Weights of a small transformer language model.
Size: 12 layers, MLP 2048 GELU.
Architecture: LayerNorm before each block, no position embeddings, biases, tied embeddings, ALiBi.
Each number is 50 + 15 x the weight over its row's rms, rounded and kept within 0 to 99. Layers, rows and columns count from 0. The size before them is the row's rms in percent of the matrix's.

# layer 6 MLP down (transposed), 2048x512, rms 0.036, rows 1218-1224, columns 256-511
099:46 75 52 56 57 63 33 48 64 38 43 50 40 26 38 41 53 47 49 33 32 43 35 52 42 53 71 50 44 47 61 61 48 65 29 56 61 40 40 23 36 60 53 21 59 59 01 44 46 52 54 48 58 60 45 46 28 72 46 29 83 51 45 26 28 68 54 59 68 73 44 68 29 69 52 25 54 78 39 53 44 58 29 61 38 45 53 35 52 53 38 91 40 39 56 33 83 50 40 55 67 66 43 53 56 38 36 65 38 69 59 48 40 47 37 67 50 33 76 42 47 78 56 45 67 46 48 53 73 31 53 29 20 68 75 67 26 61 51 37 39 62 78 72 61 52 42 37 56 62 69 28 22 27 56 61 43 55 48 71 37 63 42 55 75 78 36 47 41 67 77 79 43 35 57 60 59 52 27 37 49 61 52 81 55 49 56 51 40 42 44 30 45 39 54 59 73 60 46 33 38 43 26 44 48 54 42 56 48 65 56 58 45 57 60 52 73 60 68 07 32 55 48 48 71 30 28 71 38 54 48 59 60 40 57 42 55 35 58 73 30 42 35 38 51 49 44 52 45 46 72 72 43 95 46 51
098:30 57 63 33 51 48 55 72 46 65 57 49 51 49 62 61 53 88 52 47 76 45 47 60 64 26 56 81 32 44 68 29 64 34 44 38 31 31 58 55 38 40 62 70 45 45 54 71 52 64 18 45 33 54 33 40 40 47 40 47 59 62 47 50 38 40 32 50 66 57 43 51 47 72 50 51 39 59 53 63 57 35 33 59 38 23 78 54 53 33 57 48 36 58 67 60 52 39 64 47 45 66 33 38 66 58 25 44 44 45 23 49 40 70 39 40 45 43 36 50 23 53 60 41 64 31 30 56 32 45 65 67 62 59 38 68 49 42 50 38 70 62 54 88 58 53 46 59 46 63 28 51 62 34 48 53 35 40 43 58 57 64 52 45 65 68 28 50 71 43 53 50 62 47 48 78 68 63 50 83 56 30 66 55 84 56 48 35 40 55 55 59 47 58 38 33 57 43 64 65 36 31 32 36 32 64 28 52 20 52 24 45 39 44 21 31 50 66 53 54 70 32 42 55 44 41 47 35 27 80 53 41 50 50 55 47 55 76 52 49 32 64 61 27 41 49 57 35 24 37 61 68 45 38 77 54
093:37 48 21 46 14 31 84 47 20 40 34 45 73 57 16 58 62 43 51 75 46 21 24 31 54 53 23 30 37 73 37 18 49 55 50 79 55 67 23 26 60 53 44 34 32 59 42 47 71 42 50 79 53 79 26 34 23 50 77 42 60 41 80 48 59 30 39 48 79 49 39 66 38 43 38 80 49 41 65 45 76 49 52 43 49 41 77 56 43 19 71 61 40 26 52 39 57 30 38 58 59 19 50 60 49 32 65 14 69 42 35 43 50 49 53 64 36 55 54 35 47 60 61 56 61 52 55 56 66 61 56 55 59 58 44 27 36 40 57 40 43 29 48 24 42 48 68 54 00 38 39 54 55 66 51 69 42 60 79 32 57 65 49 69 50 51 48 46 49 38 46 41 39 53 06 39 67 35 57 42 15 72 48 76 31 52 42 43 63 63 78 67 50 51 43 28 22 48 43 29 48 35 69 59 59 39 59 49 34 57 56 54 44 50 50 53 32 76 26 58 65 44 56 52 84 35 60 47 79 52 48 44 66 57 48 61 43 61 49 49 53 68 55 92 50 56 41 85 40 25 50 42 62 32 54 56
095:34 52 59 50 26 59 44 34 61 68 39 57 31 58 33 41 70 69 28 56 45 44 38 75 45 41 49 38 58 59 60 53 41 46 79 38 42 70 48 34 49 64 49 60 82 35 75 60 55 72 26 46 56 46 54 79 38 65 49 43 45 62 36 44 69 79 52 69 46 74 46 69 27 30 73 75 50 56 70 66 72 36 65 30 38 55 62 41 60 47 33 30 72 68 55 23 64 54 31 62 56 47 51 57 46 55 72 35 41 34 70 44 58 53 74 62 56 52 53 44 23 72 53 52 43 54 67 20 36 69 40 64 31 45 41 49 41 28 56 38 55 57 29 60 59 47 55 38 64 58 36 59 40 50 52 56 48 75 54 79 56 33 46 31 39 77 53 54 45 35 60 42 69 55 29 78 58 58 33 43 60 35 47 27 51 57 51 59 46 48 46 65 45 20 75 38 26 76 39 76 42 69 47 60 47 47 53 46 69 36 76 44 51 47 16 35 44 45 56 47 62 52 62 57 46 47 26 36 67 57 42 70 34 63 34 41 61 15 46 30 47 54 73 70 42 43 50 50 61 49 35 44 53 46 47 71
104:55 54 62 61 48 48 53 61 43 54 51 46 55 73 33 49 46 43 53 57 74 48 31 36 78 50 77 61 28 18 42 32 37 39 75 50 38 56 49 39 44 65 58 51 27 65 53 86 50 28 35 41 51 71 65 50 45 70 89 52 43 57 59 57 24 39 41 35 32 29 48 62 50 23 66 48 56 76 80 62 52 27 53 35 42 43 50 41 74 29 70 50 83 31 30 83 34 35 35 70 32 55 68 26 79 55 47 47 50 57 44 27 41 35 32 67 58 71 45 82 79 42 58 67 44 52 45 64 50 34 76 59 41 73 44 48 19 69 33 60 49 44 47 69 46 62 70 44 18 26 66 72 54 37 32 69 57 31 57 44 59 42 39 82 22 37 47 46 42 49 67 37 66 24 44 57 46 52 49 36 45 65 35 58 53 57 48 45 28 22 61 23 40 76 63 71 52 51 40 68 68 39 33 51 42 65 67 53 59 45 30 62 51 56 35 45 65 28 35 70 76 45 42 54 47 60 48 31 62 61 68 31 40 69 74 34 59 37 41 66 42 46 68 45 40 61 64 17 17 50 54 50 38 47 55 54
110:44 36 72 55 76 63 34 58 38 64 67 47 48 44 54 56 51 62 48 62 45 39 10 31 60 33 31 23 36 46 43 61 27 31 36 51 74 51 50 41 65 48 64 37 62 57 66 42 41 37 20 58 56 71 28 58 64 55 32 37 67 47 45 46 40 59 48 37 18 59 43 71 58 59 83 55 38 37 51 44 47 54 80 37 47 79 46 43 56 38 22 57 56 49 42 31 67 48 53 22 37 40 25 64 58 55 30 53 36 55 61 48 51 44 50 50 61 64 39 54 33 49 45 72 52 76 58 76 29 43 69 42 43 44 48 65 59 25 45 27 74 58 33 43 55 35 39 30 29 48 70 34 57 89 76 43 64 60 44 44 29 44 28 54 62 44 60 45 74 58 35 69 32 36 29 40 55 41 57 44 31 51 38 23 57 49 84 37 36 54 51 49 26 61 44 58 27 56 61 57 39 75 27 35 80 32 88 70 56 49 32 53 71 36 70 62 69 70 68 34 58 85 51 92 84 54 35 30 70 60 53 51 43 42 71 48 51 29 40 44 83 67 42 49 72 30 57 44 62 47 46 49 47 76 80 58
103:47 40 34 69 44 54 67 46 66 58 44 66 33 45 33 37 45 29 45 57 76 60 67 72 16 45 56 57 38 80 25 24 39 58 55 45 38 45 77 59 59 47 59 47 64 83 66 41 86 60 70 73 46 31 40 55 71 69 73 65 66 46 54 66 48 52 74 36 37 61 52 54 47 39 65 55 49 54 50 69 45 22 55 49 59 47 47 28 59 48 71 46 33 30 51 38 67 49 18 19 47 49 66 48 66 31 40 50 31 52 54 58 64 59 51 43 37 64 33 78 62 50 35 55 58 66 43 51 92 65 46 73 38 32 58 11 36 44 44 55 61 65 61 09 15 66 28 42 38 27 27 62 39 32 60 62 30 48 71 43 33 40 47 50 22 53 54 55 42 39 41 61 20 66 22 85 45 57 51 37 45 56 46 51 33 48 59 61 38 60 73 54 10 71 63 29 47 74 40 24 59 48 73 71 46 55 71 49 46 41 45 59 66 47 66 54 57 39 26 25 32 48 48 56 39 65 63 43 34 72 61 74 30 61 62 29 45 49 54 47 34 58 77 49 66 42 50 58 62 36 43 48 42 48 55 37
# layer 6 MLP up, 2048x512, rms 0.035, rows 1219-1224, columns 256-511
094:67 38 46 38 48 55 12 72 52 66 58 36 30 31 25 50 51 60 53 71 54 50 65 54 45 55 46 62 49 46 71 61 32 50 59 49 45 49 54 53 58 52 46 36 26 37 69 63 68 66 47 25 63 78 57 15 26 61 37 35 50 34 73 47 74 09 55 68 60 70 50 51 56 64 45 49 54 00 45 69 62 56 54 47 79 28 46 64 67 46 61 55 55 65 57 53 55 23 28 46 36 39 56 72 56 52 54 41 43 67 50 54 36 13 48 51 45 62 59 61 69 61 68 69 52 47 70 54 54 52 60 29 30 53 28 32 63 47 53 36 38 77 53 43 71 65 38 42 43 61 24 57 66 37 69 25 56 83 51 65 36 31 52 62 23 52 60 66 46 43 54 59 46 44 42 60 67 44 40 52 78 54 31 46 31 23 90 38 48 50 41 53 79 55 51 34 66 58 46 48 32 54 58 69 36 34 31 50 39 52 55 40 61 17 19 68 36 33 32 57 58 76 44 31 25 42 48 26 65 47 39 74 36 45 48 79 42 42 12 49 63 72 44 50 46 69 62 53 63 32 50 44 58 52 75 50
097:61 53 57 79 66 45 10 59 94 58 56 49 56 38 58 42 31 57 57 66 43 58 49 52 38 70 60 63 66 74 25 40 37 39 47 29 46 29 65 50 51 45 73 48 61 67 51 48 61 42 43 44 39 57 31 51 49 35 57 12 51 64 44 73 34 63 53 55 39 66 37 39 97 57 74 46 42 49 46 32 71 44 42 46 58 48 36 52 42 62 55 26 51 59 57 68 21 34 71 41 39 56 22 41 50 38 45 82 41 57 68 31 43 34 56 71 38 26 39 54 41 61 32 44 22 51 26 47 50 62 49 47 25 55 44 46 51 56 57 32 60 58 64 81 56 53 33 54 56 53 96 26 33 40 34 53 73 49 49 62 51 44 46 17 49 41 63 35 59 44 46 47 45 68 81 63 63 42 44 42 33 55 64 46 54 39 63 37 51 40 32 61 73 66 38 27 50 59 47 56 56 36 40 65 50 45 16 52 62 55 23 42 52 44 43 35 44 26 33 24 11 65 59 37 32 68 44 40 34 66 37 55 63 48 77 53 46 76 48 46 42 74 31 20 39 41 43 38 45 47 42 55 60 66 41 57
097:85 51 45 38 44 44 53 57 33 58 42 45 40 40 56 50 44 45 43 37 57 59 70 61 53 52 35 18 34 37 17 48 53 16 24 67 77 48 48 52 36 38 32 48 58 47 43 48 34 36 88 62 56 48 26 43 70 54 51 63 69 61 58 41 41 36 66 70 50 41 50 39 58 69 39 54 63 66 48 49 33 33 18 58 47 15 41 37 57 54 44 70 71 21 55 50 47 50 65 61 54 57 59 36 38 13 28 64 48 68 49 25 62 28 72 40 73 53 61 46 18 40 60 34 35 64 55 66 56 41 78 49 47 65 25 64 55 46 68 23 28 56 61 55 66 49 61 49 50 84 67 37 65 52 69 50 38 44 38 58 44 68 45 65 33 33 50 49 67 63 43 61 55 43 74 72 62 69 70 82 27 55 77 61 60 43 21 44 35 60 58 62 51 32 56 42 65 41 37 44 94 43 52 31 34 56 42 39 38 56 39 53 60 51 63 68 27 59 37 61 39 52 45 55 56 66 29 74 30 73 88 46 62 60 59 27 31 37 55 16 77 57 11 42 50 30 64 54 55 59 55 57 63 40 59 56
111:33 53 44 37 30 39 64 47 76 66 67 46 37 60 27 43 51 27 66 46 64 49 57 43 79 53 57 32 66 90 46 38 41 38 52 82 49 00 34 53 38 60 56 73 43 70 64 54 69 35 44 68 78 47 67 24 44 46 91 63 48 32 38 41 27 61 47 61 52 39 44 36 53 61 53 36 48 48 53 55 52 27 73 43 76 43 17 50 45 44 37 52 44 56 48 52 52 69 48 63 63 28 73 34 47 61 45 65 80 47 56 55 38 35 58 61 46 64 62 31 36 36 38 63 25 57 67 75 68 64 67 79 49 31 81 33 71 57 47 57 42 41 22 58 48 48 61 49 40 34 58 51 62 60 45 44 53 53 46 59 67 38 37 67 42 51 59 41 68 33 44 36 51 57 71 30 46 74 49 38 49 38 54 55 37 61 31 40 58 14 74 33 37 14 43 05 44 36 48 54 26 21 37 31 20 52 43 60 32 61 54 51 53 35 40 38 64 45 38 58 61 57 39 50 13 26 47 16 45 55 57 65 43 54 49 49 16 39 32 49 35 47 81 34 47 65 45 34 39 58 72 59 47 38 78 58
106:42 75 33 37 50 34 40 41 49 47 46 76 65 39 46 62 24 60 33 54 62 29 37 32 54 36 48 62 43 46 64 14 36 46 71 61 56 64 30 62 43 46 52 84 37 62 51 64 43 40 65 41 39 47 31 76 47 26 49 36 50 79 51 65 90 40 57 82 58 62 37 46 20 32 42 57 56 40 53 47 65 48 67 52 37 53 46 59 26 47 47 13 52 69 51 55 48 32 65 55 47 59 27 47 53 35 59 58 50 48 32 45 46 65 56 47 45 54 56 31 52 75 35 52 63 57 56 60 43 55 55 40 53 13 40 45 54 48 43 47 60 59 42 73 49 60 53 19 55 71 33 36 65 52 53 66 35 66 56 51 55 37 57 49 56 67 73 26 49 40 43 38 58 64 36 40 76 54 51 51 45 67 38 34 31 60 45 39 23 31 46 60 34 56 74 57 53 35 33 39 31 58 52 48 28 47 27 49 11 37 11 42 15 45 51 47 46 27 27 57 23 73 53 30 76 40 46 29 25 58 68 73 68 51 45 51 23 50 61 75 58 79 62 36 34 53 39 61 37 48 39 39 69 35 56 50
104:63 59 38 26 63 61 62 59 60 66 64 11 73 39 51 52 12 74 54 43 56 58 43 33 45 46 40 37 39 41 74 61 48 53 64 32 61 39 40 28 68 54 37 67 53 45 42 39 47 74 74 69 51 55 39 12 15 63 20 56 60 54 19 60 47 40 36 63 67 59 34 49 42 64 38 31 47 42 41 57 54 58 74 27 41 27 50 46 86 20 23 45 62 55 46 49 56 43 50 41 38 39 40 47 70 51 30 24 38 13 39 70 52 52 49 42 67 27 53 12 36 80 47 31 57 49 59 55 39 47 43 66 63 62 74 85 40 40 65 43 43 57 70 33 45 57 67 52 54 67 48 66 35 70 53 36 57 61 75 64 45 72 30 81 85 25 41 38 47 80 84 33 61 41 63 60 53 64 25 47 48 51 56 47 87 82 46 57 64 65 55 37 45 29 40 68 53 44 32 38 57 52 39 53 36 29 33 60 39 61 63 60 20 69 49 46 55 55 64 84 54 44 27 42 58 43 63 54 47 33 61 23 48 34 58 53 67 72 57 41 52 58 46 50 34 55 54 48 52 47 51 72 58 52 60 38